From a checkpoint of a small transformer trained on Wikipedia.
Architecture: RMSNorm before each block, rotary positions, no biases in attention or MLP, untied embeddings, normalized queries and keys.
Each number is 500 + 25 x the weight over the matrix's rms, rounded and kept within 0 to 999. Layers, rows and columns count from 0. Numbers have three digits each.

# layer 11 attention query, 64x64, rms 0.0573, rows 0-63, columns 0-63
526534530555502562477450556552472496448503502535514552579524480467522468495490481538456534527530552498473539510519466522518494481492523493483543535558502515502478510556514530492439540503441526
486481541498500483503514491474517497536510507498516492475485498506501486500469504483524485493486485480519509516480505487499490516503491519512501494502473487488502502480508492484488501505519519
493487512498502496495481521484518506525474521516488493517498512503517481498498528484486507464503503499501524475490475476477500491500482530503488501495491505474493471490500514496465473482511514
455467496461494435507541478462528522547504524468515486445493512524472468479484504470559507504479448445527456523481504486475509495492466523508497471477489484461518474451488452495495481496555486
520533489547509514506474511523521519494483520525508509530504529505478523523505491539480534512484510512500482523522445501477499475471524504499517497505494504495474469520500486519500505520504516
520527526520499540474466528527471507455525485503500550536505484460508506485517482536460511513531542487508542511512480536529484511497535474458514498549470501510502499514524497503469505486455510
466470491472484438530516486465523510557496516484501476470500500534484476494498503460540494481488455489523470503476497461454524498498460531519480499483500474466520511477483478501519480509554480
496506491496502484482506518504508500485501494457504517504551496496511492482510518486494478492502514501521526497531502494505492492491473486481511497517497498495542484501472512507463495512506488
503480465525506512529502516504499465486473481474509482519453549485546485528534504489474511509514475566522511475468496468459485475470534519506540545501519491508518537489491516546520495524514513
484463478512497496508510517491481520511512526513521515518496523521535478516511502509522505536504481507496513496506499503520515489483479535502512485517483507493531497497524517520500494479489515
506521513552455505506480515541515525444522531523453497527513485497526483485502464505521515468497497504509509509502527473519480482472504520497481504494471466496517518503498518539515472512481527
564477494483474510499493544470464511516503470520467465550542491449520450510529478506451520499517526503516487506548490458488497472500490518451492544473517493513507488506463531527504538546498505
521502493471514496527498520507485484504482523519540530485526465484499479538529507487491468531532473527497504510489503497533478489506443474467459504478503529556480516474447506516489499537461466
484525524483519460500523481509480476461523519497526486491474457490495527477509489495504474499481497509500521522484503492520504515484509534519488471511459487536525486502510520444466503500503479
493495516443522471520535484532521514501469508467523534514546480489459530492492449533473481495509536482474539510490463506471506474493462506496493509479466471497484470511488487490465442437495482
496493510471485473504533509503489507455520521504502485485504456483534475477469486488531512585510500504509497504462498520534442543498494530479527535543475501484480549479567497489492483488469436
473506480541505528519491525521509527512488508458538538485481521521513452511491539498490500494506475532510543508461543484549518522488508518499572473482499469508530551493467533527516536493533473
486524503518471486512530497484491522511525485503511497476475500497508516504498542462499495526472497515522511515468509490546482539494510501508510455497455472531512532453507469487544519515480473
492516485497506504517491491475498479502493519490498491476557500494462539510498486511502497466489488495481498501531435531429546507523514476487471464483511517511504478497517521491479503479479503
554526520488462464511481540507462560529512487539456465507532486495466486503499473497514526476505477546487506517519510513499455477447525539507522528508453528527522545497488510549473455475502447
522465483508534499474491519466513441497489505516491492485490512476522486503502496498498493502506529433507470494519508514529479507522521507497500512477523479522510510479505501459502517468456521
441495480486447520451470473520507541527472493467509502481482494522484500497507488495515443467522468520529498505502516492455504495504523519496503508507520510527492520518475527517496522503561514
506518463481462527488475501482505524542509511448502499549497509506482495499534503521460505480547495521495468501480497471496537440483551469509491540475499514527500512504474522526532514520502498
492482544516429479459483546499527558497533482513467502515496486458519448468491451472532540505511493498538531495534528525509528545526511538491480494566466533538577526472544537496428516507500480
514513470507519518528512483485540500512527506520485464481474505515488504499479538508473499518464510506468471479507535488512523519527527528514503492453477490518451527502510499512540476535515494
493486519524555485491536494498519456478519543485484507514464502508544490456417517510517436542533606409475504458508492479444515511514437479424487562503542467433507505493586496472473500441480554
502514503459492508465518473490506495493497534494489487520496487495487515489464515522511427479528483495469526516543527473464493502522462489518510511496507491499540505519490507469448470484513521
440487506504530463488528513490501506444516536527467478469506520505486520496488491467477494514522519530503555486480469490510491532488469527510478434571447507476529453485560527456471479489457469
515494473548466515512493483507480482502501494462511522517498530515494535498537532521512500511498519499504472472497480526459560529519516478500494512509516498499518494506494480491489527501509481
493473511475500481486482458487482526508424518484546502467455535551495544471461499530507446507485500504489463492466493496529480542506465479507540508480473481488464527509578462522500517451544533
496531459525513521540513481555477492493513483500524526460491551516496492521509496487502518548474501494471500453496468508514521500482471489510498463512520508529458529512509498474525504472536479
511530486479497518549507456525470526505496510468480517517500497523502527534491522528511438462497457550467492516528529455484514491460501472524508513468530481505466498526464497538536515533514537
527511508509473515494483520513480511505499468479481488498493519499520514512485515514485492503513500499509507482494524530490499507506525468488506505498528490487502487517503493523485485481484518
490532531494542500507501487503483450482523522511526555522527472475492514502508538503480480527450541519488544522510498524527495520540471490479523447554494538529495548531554536458476532510470524
496484521519488482515530507494506510510456469473479469474514508502520512505500485486510483465528485481492483483487468471507497475496519495522492545485512468520532497473501486544502466450525475
481485457455506452489532476474519486527511535519499504463499513521478478481489491460527543492469493507535482514501487473501504495470460527524484482474500479491508484481469471499516498515539488
512519480537499501497490507497486467506514458524448495475495534511511500520503496504485501495506491510502485488514493511488518465495515481499477515472540504488504496493485457510515517517497518
531532521504508543511466519519473507488545471489510524520488499476504519513522522539473492512522529513507535493526521526486502512512518476463518502521507498507495506526502507512519511512477535
504497486454512463498531483476538494533486539520493485470508506524503488483490507467522531495468484492523472522483479454490492488470468525532489505464510470495513458468459469515515493517562488
484494518504460509477499527507500520486533476476509501525476502488496509511505497501490509479518481510479506487508514506504497507507498472496495547523522505474494490511514503529456501499466494
510504496551472494509501558495510519498511483533470521520505513525522482498513478504491528509493498498517489495480502483479495516478502513503505508493494501489507492489528495525511465502484519
514474508546480525499512541521522531533534459499493508533525498502559435490512514520510523517505488492498553474484502500471516502499498520497490530494545536480509472493504517512499501524516536
498478496488495526484510482510485496521508489532483525467466512527528482501430480489512563515491507516501464515492523519529498502480528489496523493475497483513514546477523453559500521505518543
530497520515471484509531477515487479505531468473443496571478512501514448503484544508502475461502516465493496517490482474502549536541538521458501509485516522499525507509470526554490518482514558
529524500507449499515512481499510452465501497490533501463489479493499512526528474523485495497479508529510447534525550495536535499404469482480481576467498451528558533501463485511517488545480420
511471532490477501488543480478479474514488472481516508501494492524527529500526512502476501474508475492554507513485533513522498511540521516512516530499503449497509481480481506520496502493505521
506502515455546510512488510521488492490483501511502504498534532476504513478484461513491480497523509491483519495499467487498508509509499500505522558485527520474511486495505498495503528478470513
510500542444520529457486508538426432466491531573504462517491447487535489467566491530477518527516521548522495533483473464520532483477457510495512510489402537471472534512531491504455502486472556
530495478508486496501531500498500483520485503514496482450503496511519496500482520473506490508505497534477471486492475465504513494503483503501496505477511480482506488499490521498511501517507462
468492509544489519514498531507499538525487507521475537506484508510516489511469470500508515512495485514459523536502469506483461529468493510499510492501466516482490474471509511513534510485504509
475498505483484510505477544494535494474532500508456498506528483490515513524509517503467473527495516470540555512509528522477493520520498493499489522514510507473520487517528510534451461481496508
511494570464502523458492544522434432519479502522472488565479455436567489495514492574493535528542516557482451541479531466541544451465480501439521594500481559484504530535516498494443564520466542
502494489527537521511476538521500533505496488485479480540486527490506516501492491527486449531473476457473523470494445504464501461561531516512524480508511534450496508475488573490489501470500478
522501475513500502461473525534526516495466514432458516544506511473487477491574519533494490486570503475524513459476472499443497508512499500440457545577493530471461511508533517508470506464501520
511519467489503490480480473473523519537493504506495487460476499551473508475521496473497565481520516478509519501463490486454511543512524480491483475492507490476498489496521449493487491487534546
479506453483471470458518497463499478519517488467525516440497525496479504478512498464509574529450537558543458519474510473525537481499512466532493483479532465525519544478479432461539505516530427
499507465559493515516498514509512503486522471496479521512472537479521515517504497484530517487484498495483466471505500498471492514483511502512502480503470526520455527486499516519553486493503474
497471474476485521481530449462485524550539474434501470442499514487432520442469503464526513479471555497563434512518466455517485489493538515508502525455568494482524493489473432493560448506565470
524479522481496532515491526480517511466475486489505470531513499488529527503501503465477480507549482483499527505468530481519483490526532488505487466520539495491503483511466510498475518496507484
464485511502517516497478500493494498496555507469495519495505523480494519482494518494479488453509484473466531477508491513494443479496499506504502490520509496485509487468505504456509545486470512
485470477513460513462514486462505504496488466496530534495509513500495515511534481500527512496482487497498482522493480536505512442461496470500502533512522485527505509504474486487483483483534492
509492488492488471533545431440508566578536440455496448467480543546445539477454516471525478427541462431492523440500432513477522470542504507513493461466514478493472480505496451516556487478551550
508511504485486523489515529499465491538488496478493528505481490463535482487514475525482534529512511498479480499499527495518521481517530500497492501511488498479520490490498513517494515513498516
509514476492536492479492513500460525481459524520479512466505514528538476515506525480490530546499524526525502479536528501531474543496507490516491490519471501508482512481514493512506527513531461
# layer 11 attention key, 32x64, rms 0.0577, rows 0-31, columns 0-63
514542510525488523505470504539466496506519489488498505513509491485497493515526499511501486486515503524500485496510499486481500489490520498460539515509481520517472514519491498506498512492498500
540530515509471587476446525558490516456513504503520483547479487485524520518496492535471501520493513540510503522507514499497471494509538482439524542516517517505516515521498528515479511488488506
435443487467543413507547448458528496548473542546463487432499523553476455447527466441557517470498462439509477488479479477502514478475454554542446475455505465473482455448479451467539500497525518
499537498500475498510512492491507478490537526487511541506490518518486523511479498502494513486463511501490497472500468460522546483496482507504482473502502507506484508510485508515531521467497497
528539490521506569484464529537479512442529521503522489558506482470507541508502504565451485535485533509499540491522500507489471481509530492426548524535501530508501525528533556504467518506464517
569556550521452581521443537561457484478513482486536499566500488475526479569485519527450496524492493559489491511526511511501488520504542487484531526533505507527481537554484503508467537513504517
505474479492509463499515491498483515499514509494509501518502518527465478508502512503506499497501482469472527478520486486477514480507464521510514497509504470490489498499523482492482518491515525
567564538557514621494433537574461476444512506462543514621518454434514556551487544572423447534486564546483521524540508524513474518540555462441534511568487571544489554551504579492473556525454494
491446471505479523462499502485491517516475493512507502511448507494510461522522539521496533483525504506480508485499501496505455485515499536517511464508509530493509507507459503473480482526516475
488491511530486508467500529479487515532516476447486522525432528530518478480491498521524490524492496485491500493480480519510496484565517471483484457509515511513508522492515535534475479498547497
490489503545512478509503510527509489519469459498498502490452521530508492499504506490550489487497467485473479507506498509474511502559500528529470499519524512511492465521465528514532510482487453
494461529521525516495490490501488502523509482481527491499471476499522480507532475519517496482505484498513491464483547490491533458485488488498484547508513498473519499498498486546516498511493484
483530538451525498520468527483495493486479505511506481522512464480473510502487492502485514515453485522505483521504486486490490492475482512462494530507502446493494475523498516533479497540486488
455519553467552503492487478473507534481477526524494468504515502508489505509517495497516483499524469514521528514553513496466498507538520496501489516534517484492512463513478488441482521489471523
478526512466491526537518480481520453495513528518490428523570500480505524496502476490487457489483517478516504483549511515506486472477466491464482504508517485551454494555524484517468485464518506
506491493493473510515496498481518498491500486490506522494508469486476516496491481525468503452530508522474468507496533458481477507442478532495493505558527475513540480521500520505534511506506510
506490475499474512538482503485487497514507523531505497524496491492456484491537471496487526518506475496531493523451513524544496538465469501514485485507484515484476518478504468531492496531502504
488541445509505478496487484522506540469520548479524514497467518516523490515490507505507519525497472496529474468523500494506513508483505510482527454502503503504469505504520503467512473549481497
517478526500508511473506486487520460480466494463485496498493524499464545504506506519514480438480511497452507480564420505501507507549534480495506489515534503491490483489498500449494514498474481
492517489509471488495515504521496495494478476490516496510528501458492490503531500499488499493534520479493498537525499507519475544512476488492506469522502484537482569469532509502515534552512534
527479468553487511526538524504517540506484471448476453509471488509525508494450485506520492507531530508524498498445517486502496495513508513500494516523510515519489482499528470515490472511485519
508497542543502485509516506484548522458520469533525507501503508489506463485530478475472515549497516500495474515526524509473501494503479472487520483506525495496513523499515525517490498484473529
518480530519497500489519508532497494522513465475514466503527540484513493515472500476523448502517515479514469497523531525507507488512476512482511486500478485514499492465525512513535487488505501
520475510537527484469502548512492455470511452474491499514471535498472481503461511471523508449452500507503505502484488530518464496515517502503497505490496497479556511463468483499464492502531482
505490428540481511526474491524523540498472512484465444485481486540511478496462492505522536554499517506449492535449502499529538465483522472509489507489482500470474459473519543494534479486490491
489530477498466498497508487524541471492504534540499439509533499472448552517508486501484495498505472489500505463490422496490467525497496504533508527509504467481495473482494525548500516483491468
514477495506492471483475492507490501512540463464449491479541484519488502509495504537518476472503515487547496521484498529512496518523478500508499490546481503485492518500506512519506519496501522
511489505535481493496507507516482489482511524567512487482499519501501501476492465510499493500463475490527528511515453502507490498467528513518461448465545529460509493522497521539469477507492543
464501532540557489477510510515515506485479515488519523496495511477510463524463489467512512475508507494490565495531475479490521481509509458512442483492510508489469512478492521508474541522486497
508453529483473497523485465500498500509495532521544542502519492509546477487532465513473505536493502469534503497492553546502499510456512510491477442511469487475496520528511490470492525538500559
504543505495514499464497452521492525511508507513570496532451479501499493527477485507513498521458489515495509479511518495496441533508514527476527494521500535497467534499502517493522485531488485
513504495514527477504490516495509428531508490478480538483464508516531522508486494513525533508489469490505512494446498513512511517534511517461508495475516510525528537510463496524509496482513485
# layer 11 attention value, 32x64, rms 0.0571, rows 0-31, columns 0-63
513500540482488491478550513543483467482481446478506516521537524482464515510498518463504510499497464480501506494503524503471475534559535555532497526525476521506510544462504493468529495508501480
546500541516461473524474482548495478446497507516519501498520500541486499489488490459493441517474492486482512481556497516465494510496481484475499489487488504499459486514455529490510509510504519
467493521448509492479460523481499521491526492456505495510462483508513475471495466492511497478482470510506512460511522503500482492512539510480540457513531507471540526499482508444511519477487535
482479511484521506470460504503457508488462520531462475494520519474478517485524498473491489551471487514494502530513466447463531498517510474516489510492507508461512517489553496523524551498496502
510494499497493496541508472498538516481491473455502480498541469535489535486496534482495488523511529499477482523472492477544571473446478533518498527515540510520481448539521521477469469461465482
536506534474495488494494502468533510520517458484518479528524481502510496509474499504529474492466484486462498473517516490480469473495531539491467517531516479470535461508486494517484511480507452
518486491510495493557492519481492502503526488530539496516542512502503523501516466523495500498536474480512491465504523542494512473449455497499523539494453444480510505480488484510473477504464469
517461506524484528486505512472538497488509498543524544488466520500520501492544467517473502547561507464515528484491480497466489473484468473500476506472448506494470497476523487505494501539465510
521494544478526519483507466534482478466456540464495501493509547499469517507479490464476502481471535493508511554513470498480538483531510522508498496489459489524509503506460514502478441506540485
535502558507478508509560491490501509492478474483527500498498498513453455549532489515503486525460449511462544524535458502505500516524484516521500489519457507463497502489471537507519549548533486
482539478513491490480517516509474499474536490486478527502553472522482531496501512503500500540476498489408506504479495490523500481501471450531513433468484490484500478533517495482529491530509498
483509484481459508490531494507438478501528489529478487515532541493484490493474491496512488494449517465498552505511465477512516485497487450487479467473537503508486468480511540514502511468503520
510475501510518492503500493518447466531526484516476475492497499493508511510519572521449499492428514466466474521472465527487501468537541506506513518481485483486469508490455486525481458539500462
471461490486516503524504530500485465499502479499496546503516552505462499503534474472494475532527499487549511499510515456464531489497506509492499516482484539450510502485529512563465483505485518
467511557460536501459492487497500458532488516466514487512538494481474471546441507484515458490477501470509519444515508485512505472534504502495495468487505489469459500522485496499496477485465490
508466519482480503505496515498486491485503486474558499517473530509513507465457536494494476530535530501483477503494556518499468477473462486503520494473498446553442495458479527489516525510506491
509518480518457488503479482495496545510515481480433460510471521510476499478531487511501496500512501496454542487511515480476455490496534545500528528512557496504546508482486531478538514541499489
517528528492551484438486485514473505492509487509566521507511493525524536496509497484499485537488478507524474461521488510469501530525502493493513475514426500528459509500495485474496516477537513
494474501478466496492517493514564484491474503473498522517521482486468482505505488491538513515514497522501456480506520504503510489472482530505508472490548479510540513524508547480550478536502468
491481515480513503489508523526546503489491515522523519473533491470447529492527498484508526531556503490452539489482514506508508537495520509502481498518497528505495483528549502457490520478461523
514495467481454493503524489493493478521469526520502506519498511494454502526457504510496554492511476497480495439486505523508467517511483519504459511512525464544511519520531468541519525532498493
489487510450563496453509519491505515512526503526456485501530483515539470509540565526498497541533524491438547536481537537537491524488500504487476498495519473507452468512470512521443522454515490
495503496490505479451466493459495525496528459541493477505469510476515493484524541507509502555523502537485488499486505474418539487507505521492502532509505445488474536505492495486521499524478485
486446534506532510512495545481464515476499554498504514498458461551504465493532539498485467519486533482510457529531547536514508523512522488477498480476530506545516527495492503454484525486465520
516493505497531514442491517524524519497462477520444526495516467462487516525494546473498537528522484517487483466484487498505481529506522474535476486465495454505479523504500517495519506503491509
491470499504534511560492474495479535529565518496528505497508479533553501497503549515513446526512514488509491454483495452432554479515527511484475503491531510455499482513553498528490475491451528
499494505516461529470522509469526460508443490507530552487470446503510473495512492524517465453503505463547469523512518520533473514523497480472497466482483480480511512512474468508539511549496466
501507524499483485527498526495514520471480546490493487478489506499499524498500509528468471502499498533521455519513469551489533427492517516497507498432505490526573499493529506468499510473488477
487512467474432499501485543502516513520569518520528462493516502506512447513518504488517515531468534526532482480468500485508506470463477453511517511507486481453513498474510520521467492485498510
504508463497518504503485487545480486499563510477508547519515499510472510457497511509504516486531504466494453494491526488463484526514467495479525490535481508480482517461532493507526445476511529
483509516501538501487475490512505536468474517487502487497459518466471530507438465498490520491473534534543531524518470485521518496486485496500483480534478507528446478462467492536486501473540503
500492475507466494513493534508502534469497525500483504510468499535473472472550485530513514502558512501499495564444534522507532513501484496483480492458511543475524486501522509437480535513509527
# layer 11 attention output (transposed), 64x64, rms 0.0728, rows 0-63, columns 0-63
459495484537547564504504495498534434457520468495510503524490531519515469472501486460488464486499506489492515478451487469545491504549496512501493499526477514506542547471531570448502566502484460
462465512521503442541457437507463523467506532494518493489512461490484494534507528478458489447489492498484444511477484451461521552467448504481494498495511507477477474445505508475488509505514503
455485490517474479492511499527507494494495536526536531463491506490501464509545481494529518548504501528505480519547493499529492492517497528494475515519540495464506510477504535473513508471510526
478468482496496477536467504506520530465531526522487457525492527535450469483506512457525521475512490510468502519497477502482505467503520506546492459495483478474481509521506491520525492487494489
494487524472501510469498479492504507530465496508530422539519526493487516466453545515431515504504497480481499459512508498460551500536463471478516539524492527498509488549513490493483491531500497
489478551548500514461485520481482481523531482495545509476523513504507522518492520525494492517481521469487556464515499532490519447477461511481496532511528527480533473507511524489463560540489540
531523531488485505474510508503454490478573478486482492522511476488503506495506479514469478527505500487512520505474552495491532493473510464472468497485469493423501459500512469456502530533507479
510505524492511508514498486446499509450514495524473492509525454510459481504493491517534493518513515512518489511466534482466502469443520517562471461487460493512481521507478496479573470555513508
489488532482508513515490476507540498475493478497477499493514473507489475464518485463458487458559500474439496497486504439455480527524518508519511505519515492501508516495477491521479473459513491
510483520549506527488502538495550476500525494539494507481523467513500479501503513531474518496493474509540455490472385482488514492487498506558516504529520540500508439452504484475490533510557492
530495462468486513474521512480546490500500528466486526513516465468486476490470558512462469480429526480485511522488491499457524516481451496468540444498476525475470535511513538501445449527490476
459486503492491453531496509527499493521459498476509529538528465469474471497482487502498468468487554479511536524500440503420466477457479494457528485481498498493448499503557508477470470457453491
535452510527460509488486507469524491491510457472479509474467459529496493498507537467447531488499473505519565478494527504455477531503532493489527457489493436468532495452526479498473466443480501
447483484502514492521518500503502499457511507526511498510517490498483456509517445530500529493526535516511532521430531488466499434509525525534482479524464487511474531482507494457536509494502497
445460532531486475488548485502487511505493553527568517495504509489492495496487476461519508482509526467477547470511490505472499462476505525480514510559516481485463509509506517508482518453428506
555518532482520509462493451493464497484521470466535501517508512505449466476504498500493476523539536471502461456489517476496542535460471467486513498519502489464483540479520529474457547454499472
502519495530526511501484544495502477504496456470493528483492523543512484496465511515474536507533479525478517471481484494501492531513451493499487516487510529524517501493517508486474512525521498
482510532502454502501494429501506490493542531524487530473505507461457528521548485484465435492486498490501460489526496495565522522510524506455486460517473510479488511465492518527493517535469486
485507501517504509481497521505506479508496514464516501524524531499492484460451510486517465507508503529466464482512493484505535503500463485529501562516498528474477534560493523487490536526546486
481511524471559485537477494487519498485500547549518474549518533514483505505492522453512496497460535531444523492522507519556515484506493523514479490482482515526510537558539519460516499597466485
515529474493523517483451546534456490476518502471471496516495495495510502473468534507523447479466497471488513503493506514525502471486494485491466529507489550539518514531533522509487511498513518
514523576466505512474540486463529498525482529502525516493504508513487490525492573496491503530538559464530576497495471529517491522490452509476532474522532459449523471520551453513482501573492492
512510502507485525469462499458522539501587489488515480491502544534465522468519497475482482519511495510532493476479486554508534526485518461495470475546471481443552516505514498531499517545494475
495472532516506531510533445510524504525456518522512473488458442492481483555536545445500537518483513485521492513511545480514498529520479530535536490482533445476458522485488519498534511496517499
541499476480512537519460519486534550504539536487530511517471544522490470474506548451558493492542499510466522499503512511523507517483520489512503487503502469449501535552499524527537489529474468
412453510538449490517533521497504546502534513509513468492508498478509521551476477498482546500485510486510521475498560478449528511504512482515486469506464503510506498497466507535517450524456503
550496521524485520477525460498502464526500497515483514484503443537514490532510524498573504519458527508554534530480497510493487474485510514484508513481533517517446512491448523496546530526500533
536540522500477551501457505525541500519495510507490481526524499562444503500497528456480515524522478492465453494549539488472516529517508515503503534462539495452507508524451498527496482468547527
502523450515453425512473510488505539529528460468517557519516528464482489516532447506490531549459493488541501526488473510483495438446511515488501487484518490459476472576506480502525476489506496
447536452487525460545503458499464480471510490498544562473489523461498451498493466535465457506470490489473504552471556489497509529497489490449519483511433492527516529500483534462503458517470464
487544531464509475499452484554475499479465480491489512505486500484490504498526426508497524485558495486480456505505454534527501515513529481511543518527504482516499480498492479541518490499496483
521513487501569495533539508500531498503467514508485523507497484501488481522509504528485513539484500487517486534471519462475468515514481524542529476478513489512499525493509477498526483531547505
517497523573515483485530515537511447495521498492507480543532519487498468486505501465509477492494491518474513477519449505477506493507487547525516461514484506490522562465506516468478537497476520
511501508520519466497486479493480498482476508504483503500527479518490520498509491490465466463517493485469454501526466470463510505473475495512521490502479542526479518492486531493491513483513526
436524517475531485493440503500460504481501528526513553462504511503462499493539477487487541504453511505467501520525523477526500488504452548488489511494543483522506471505488500511475522504504507
488508478492520506519439494521536522462529510503450489502502505509487561498514513467524538490469478544476515526504504493504481531475512504502483480494546455475531517512515458512484495466462495
490471525452475494479466485482511520509509492454519461534494492501539526476461509468455503501504523479481470506488551496503547508559528467516492538541517531520502480553476480471463488492464502
486494550525481516472519543507490497495534503500502493515528499475530513487490521499496499503490519476542514492521520502477516494503487528488496505531505524461540486495511473493481563484487507
494469526469477506511489518486477506467525497478537503555522446460504473520497498502466474544523512503476539512512524467482543473478503499489521522484494502485499513516472503486504501531513502
492490509457522541494498486477459511540520495513516513483496492525474472492498477532454533521510515479492502501478542502485524476465493496543490496492470482505480514502512480509535470523470499
514525528535509507505563467521518526510462509493481444506532518496507496468529508477505479432550495482555470462502440490498486488520529487519479494491483482507493498459488463518500524412520493
515504481548519517517546518506513483497485510507490510509506504537483505544489517508499481507499486514487532504536443501464477472470483510569515479502477509499486514477518510524465529543526521
496501493494485515462500504508522535481504503481499545520490475496483551488480518506490491462455520504475482496498479512473487512498495460522490467511494520499485468530475503505452482515501488
477532495483516496517529488516479506501497504513502501499505537495488497513494482501503528491489533506488510524506491490437483522476440486515532508488479497528531509488522498514512459460502506
491475502547488518482515525512518489523518491460498502482502480502532475481505539471478491499541510493524514493489475494487514514529540500520519465505483465470512489448519494537505494490508505
457482497460534469514476526504530484443534505524493495496536483495495497502495486521511486507505507491466521506509529494459533486506494494498521532491486531457535523510519499507516468518505514
502458528541483496465556514504468461514511547486504490540568470493501486521482517495502476479520501524497521461524452508497487444487513546498509490502495511474482516469482530526457530512493525
459508489510477521519474456483479515531517493473541527500469476501459473520485509513469448504533521484488499507466493507481505486495462459497506547490502496497445522529519525498540498505520493
473507505510508492470449521497483512477505487490481574496458538533479468479518509496518525482464478521477505499478508486488497516461473537469512511498558485496574497505467523523488475527532489
525526498495500508490497436529499473492524519537505479460504536519457534461511509458505459465493485491519462506526487536500494526492520523494498464493453517510485511482499516485521503474475541
506484481530475485488530532493518517519513505455512496559495495474545443506471526509537492516516493454516489474484489487517521488514487502505490519516545518464500507532464528501495512533539476
496497534470521518522492491497487495517488533512517461497488490497497525488477514479462523491483522505494490503470529488520504473529513487511482490529504517493503498547497507475476510509466494
505463485522479523492508497497493483515519489496512516532530495488510461524480526510506445475526538480495539474526471510489467490482485549481537508504495477487493531481503532529504495515522531
498515499438548521491496519472501498514505514526496485473520502497517487495493501512488484540519519476481550499515510545520496511499476503511505507511499481465491475535541473496500518511497488
501488491515494473480465518490490531495551511504517521472490519482488477498488496494542527518490481518476509499494518495522532504476470507442510489490566480493520488506483523531512531514509484
491478515485495505517476479503497483528495513529532502425483478532451472518497527477484512535501525472488520513534534489473509506527516491509533555483513453518486490501522497503574469476532476
527484508535502516489518532527510497503497499498478520517487506503499492509467499477540504508531499517511484481505452515513475530505509491542490441518478522504481505477491516499473534523503497
450498461448485506496453511516509520483527523533557520469515471526490520508513478530475525536483493533461505490518568498480510500506518526472518548489490502507520508510549498503510457525504528
471472489506483526488553475503505512538501491486491511511499460491535472514500517509537485521498515448537485478464511510484514488523515528511457492486514505520472513477485462533520529514499511
524524530474452540498478499485533517459518490467519476543497461476530516479538524494489486517511497525521484512504490496505502478533528495512532533505511484453513510542482489483520513491532496
513488502473464526509484521490514482509533477517508489476526490508505499497494485501468512538479516475501509521489532515507493496518518475531501507527487480447498496536527494455512490488492448
491492469511506508508495470541497496512536471512496519497477482485514506487516511492506499531488505485518484495472541489510521513505519504447497524498485498521507486496518474488519511497463493
532536534507522499508504476513484521503466524491465468490500519484498525495502505489512516480506494528556484470510462503509492516509540497517465488503515485493482482494468436494503528440478493
504505459447519489497477492481530509482533502552514534477476470508470487505491484515481534543477531482472478533489557490497487494509449492484527529507516488541492497533506495499494472500534498
# layer 11 MLP gate, 192x64, rms 0.0831, rows 0-7, columns 0-63
508480525469506492520495501554525465499464493487493497514531484505498546513454530557509514478507502504447521475538452490516507498499492492516521509529490567502516462511527535464500494468479513
488480499459488538498474540481494509497535509553467524525486513484494492528544541511503567512474512478489534563515526470487505503455484507506508488504537477517516535495482530459472500513495532
443478476511509497527509483520493516454490489529520524530482484486482496516542468506471507524481492506538552495541498495482511511526505505510538508511484501478532501519509505475462516495519530
528498486510509507489522540504515497485507512464475503544521529531514522508508455540491497513518480487503536527507499508465482468487450506501486465524486467479470508485505497554484449505539510
476518471493510525486515528540426510470526525522498557555507522479489494517491508532495496474515509524486546501489483496504486451491479518484522485518526501520521560503527519488497549497480508
482501558472482503493500542498496475497509541504498543502544527487565525531533510490517508514490496483533471496482497515501526489497476495482494518479467554503523497527493515523495521495508502
462469539513492503482440528518506519497520524520511518514504537505556459553541454475525482507442494487481514501518505518506486499503491536468489508525496512501481529532506505488532496528491529
494498524547483502494538505512524489476495498521522485471524520503517487495519493471494508502475506519520513534517476464521524462475495510521511454506507498460527515492531479488496503517513505
# layer 11 MLP up, 192x64, rms 0.0831, rows 0-6, columns 0-63
546535499534462498497478504498490513517493513544480466497465499502510453508507517535506509490470530518511519488488503497470476496538536497467511529494496476493485550510482460522493515512491471
523447491501484491509528498476492492511473479462485506513512493518442517469469483522513516466521516467535519516451491484503529494465526452484470498478542513548492500484454506504458504439513487
532486532501537519491489495500527475476515456507496506507544485494483493521469510518480525462520526507494487492507497496490521481505521502521499499519556492542517498530504491488490481540490497
523472501568471472497528479469558471502481503467487533488511478465493503506462542496500500516525521535514516490524518515476513471508488538490519449532504491484476511483484477522512494526509476
488508548468495528514484497524466501432466483474524533484473481489487487499491483509462493512481456550473512492526512545498495489509520489487543483497504493535509513519470499489505433535513506
424508497513538489489520515546462495505467520516534495527530530491523487553516521498516508488508514460506476494513479530537507522490465489488495491484506535515459512535548515509514505432507506
509506481487438488528561538488495485482513448505514502475516500481502519476524484514509491511475545526513466481471452507503489488489510467465515497463522527473502502507442469548542520498539538
# layer 11 MLP down (transposed), 192x64, rms 0.0839, rows 0-6, columns 0-63
481489502524487506472483552530497473477448517505498509469503537545463559522440518528489488492490486528482504508515503473475489479452497468526495511494521541503485460497497500482476495480447498
476487482503512522524478455488503518506533488468493508528491515484441507519483476498507489522460525453525471438472505480521463480516501468475419496507480516528524468513441517504471496472505508
525465489499472506545487511531525502466501503487489498451532484448532493492512473539488509513462516527503527496507500487497482472519506518530519506534502555461479520492480516484494493482466528
512515485523472464464472547526518507487470533461469484465494501542467532486484499513504492486517500585534492505507517517484515495525479483453490500528504451501490508529550528481489482515530534
507563500472479531519486505527495476430472485509532539496499489472497478501519498490525486491511476494490499555492521486482474501488506491506495487537490493493509491528485537520458483519486527
484458466468505520476506475523517522504495519486528492512496489459493450465514541524509479470512510479487492507529559520510518468511490494461501493553458478441501450492523485495478506478475511
496528494520477503529493501519525497490523542498507512490516516466499498426476517511541510494427484525514487501501465580506478491502533492496504525477480493499479502467442498503492504514521528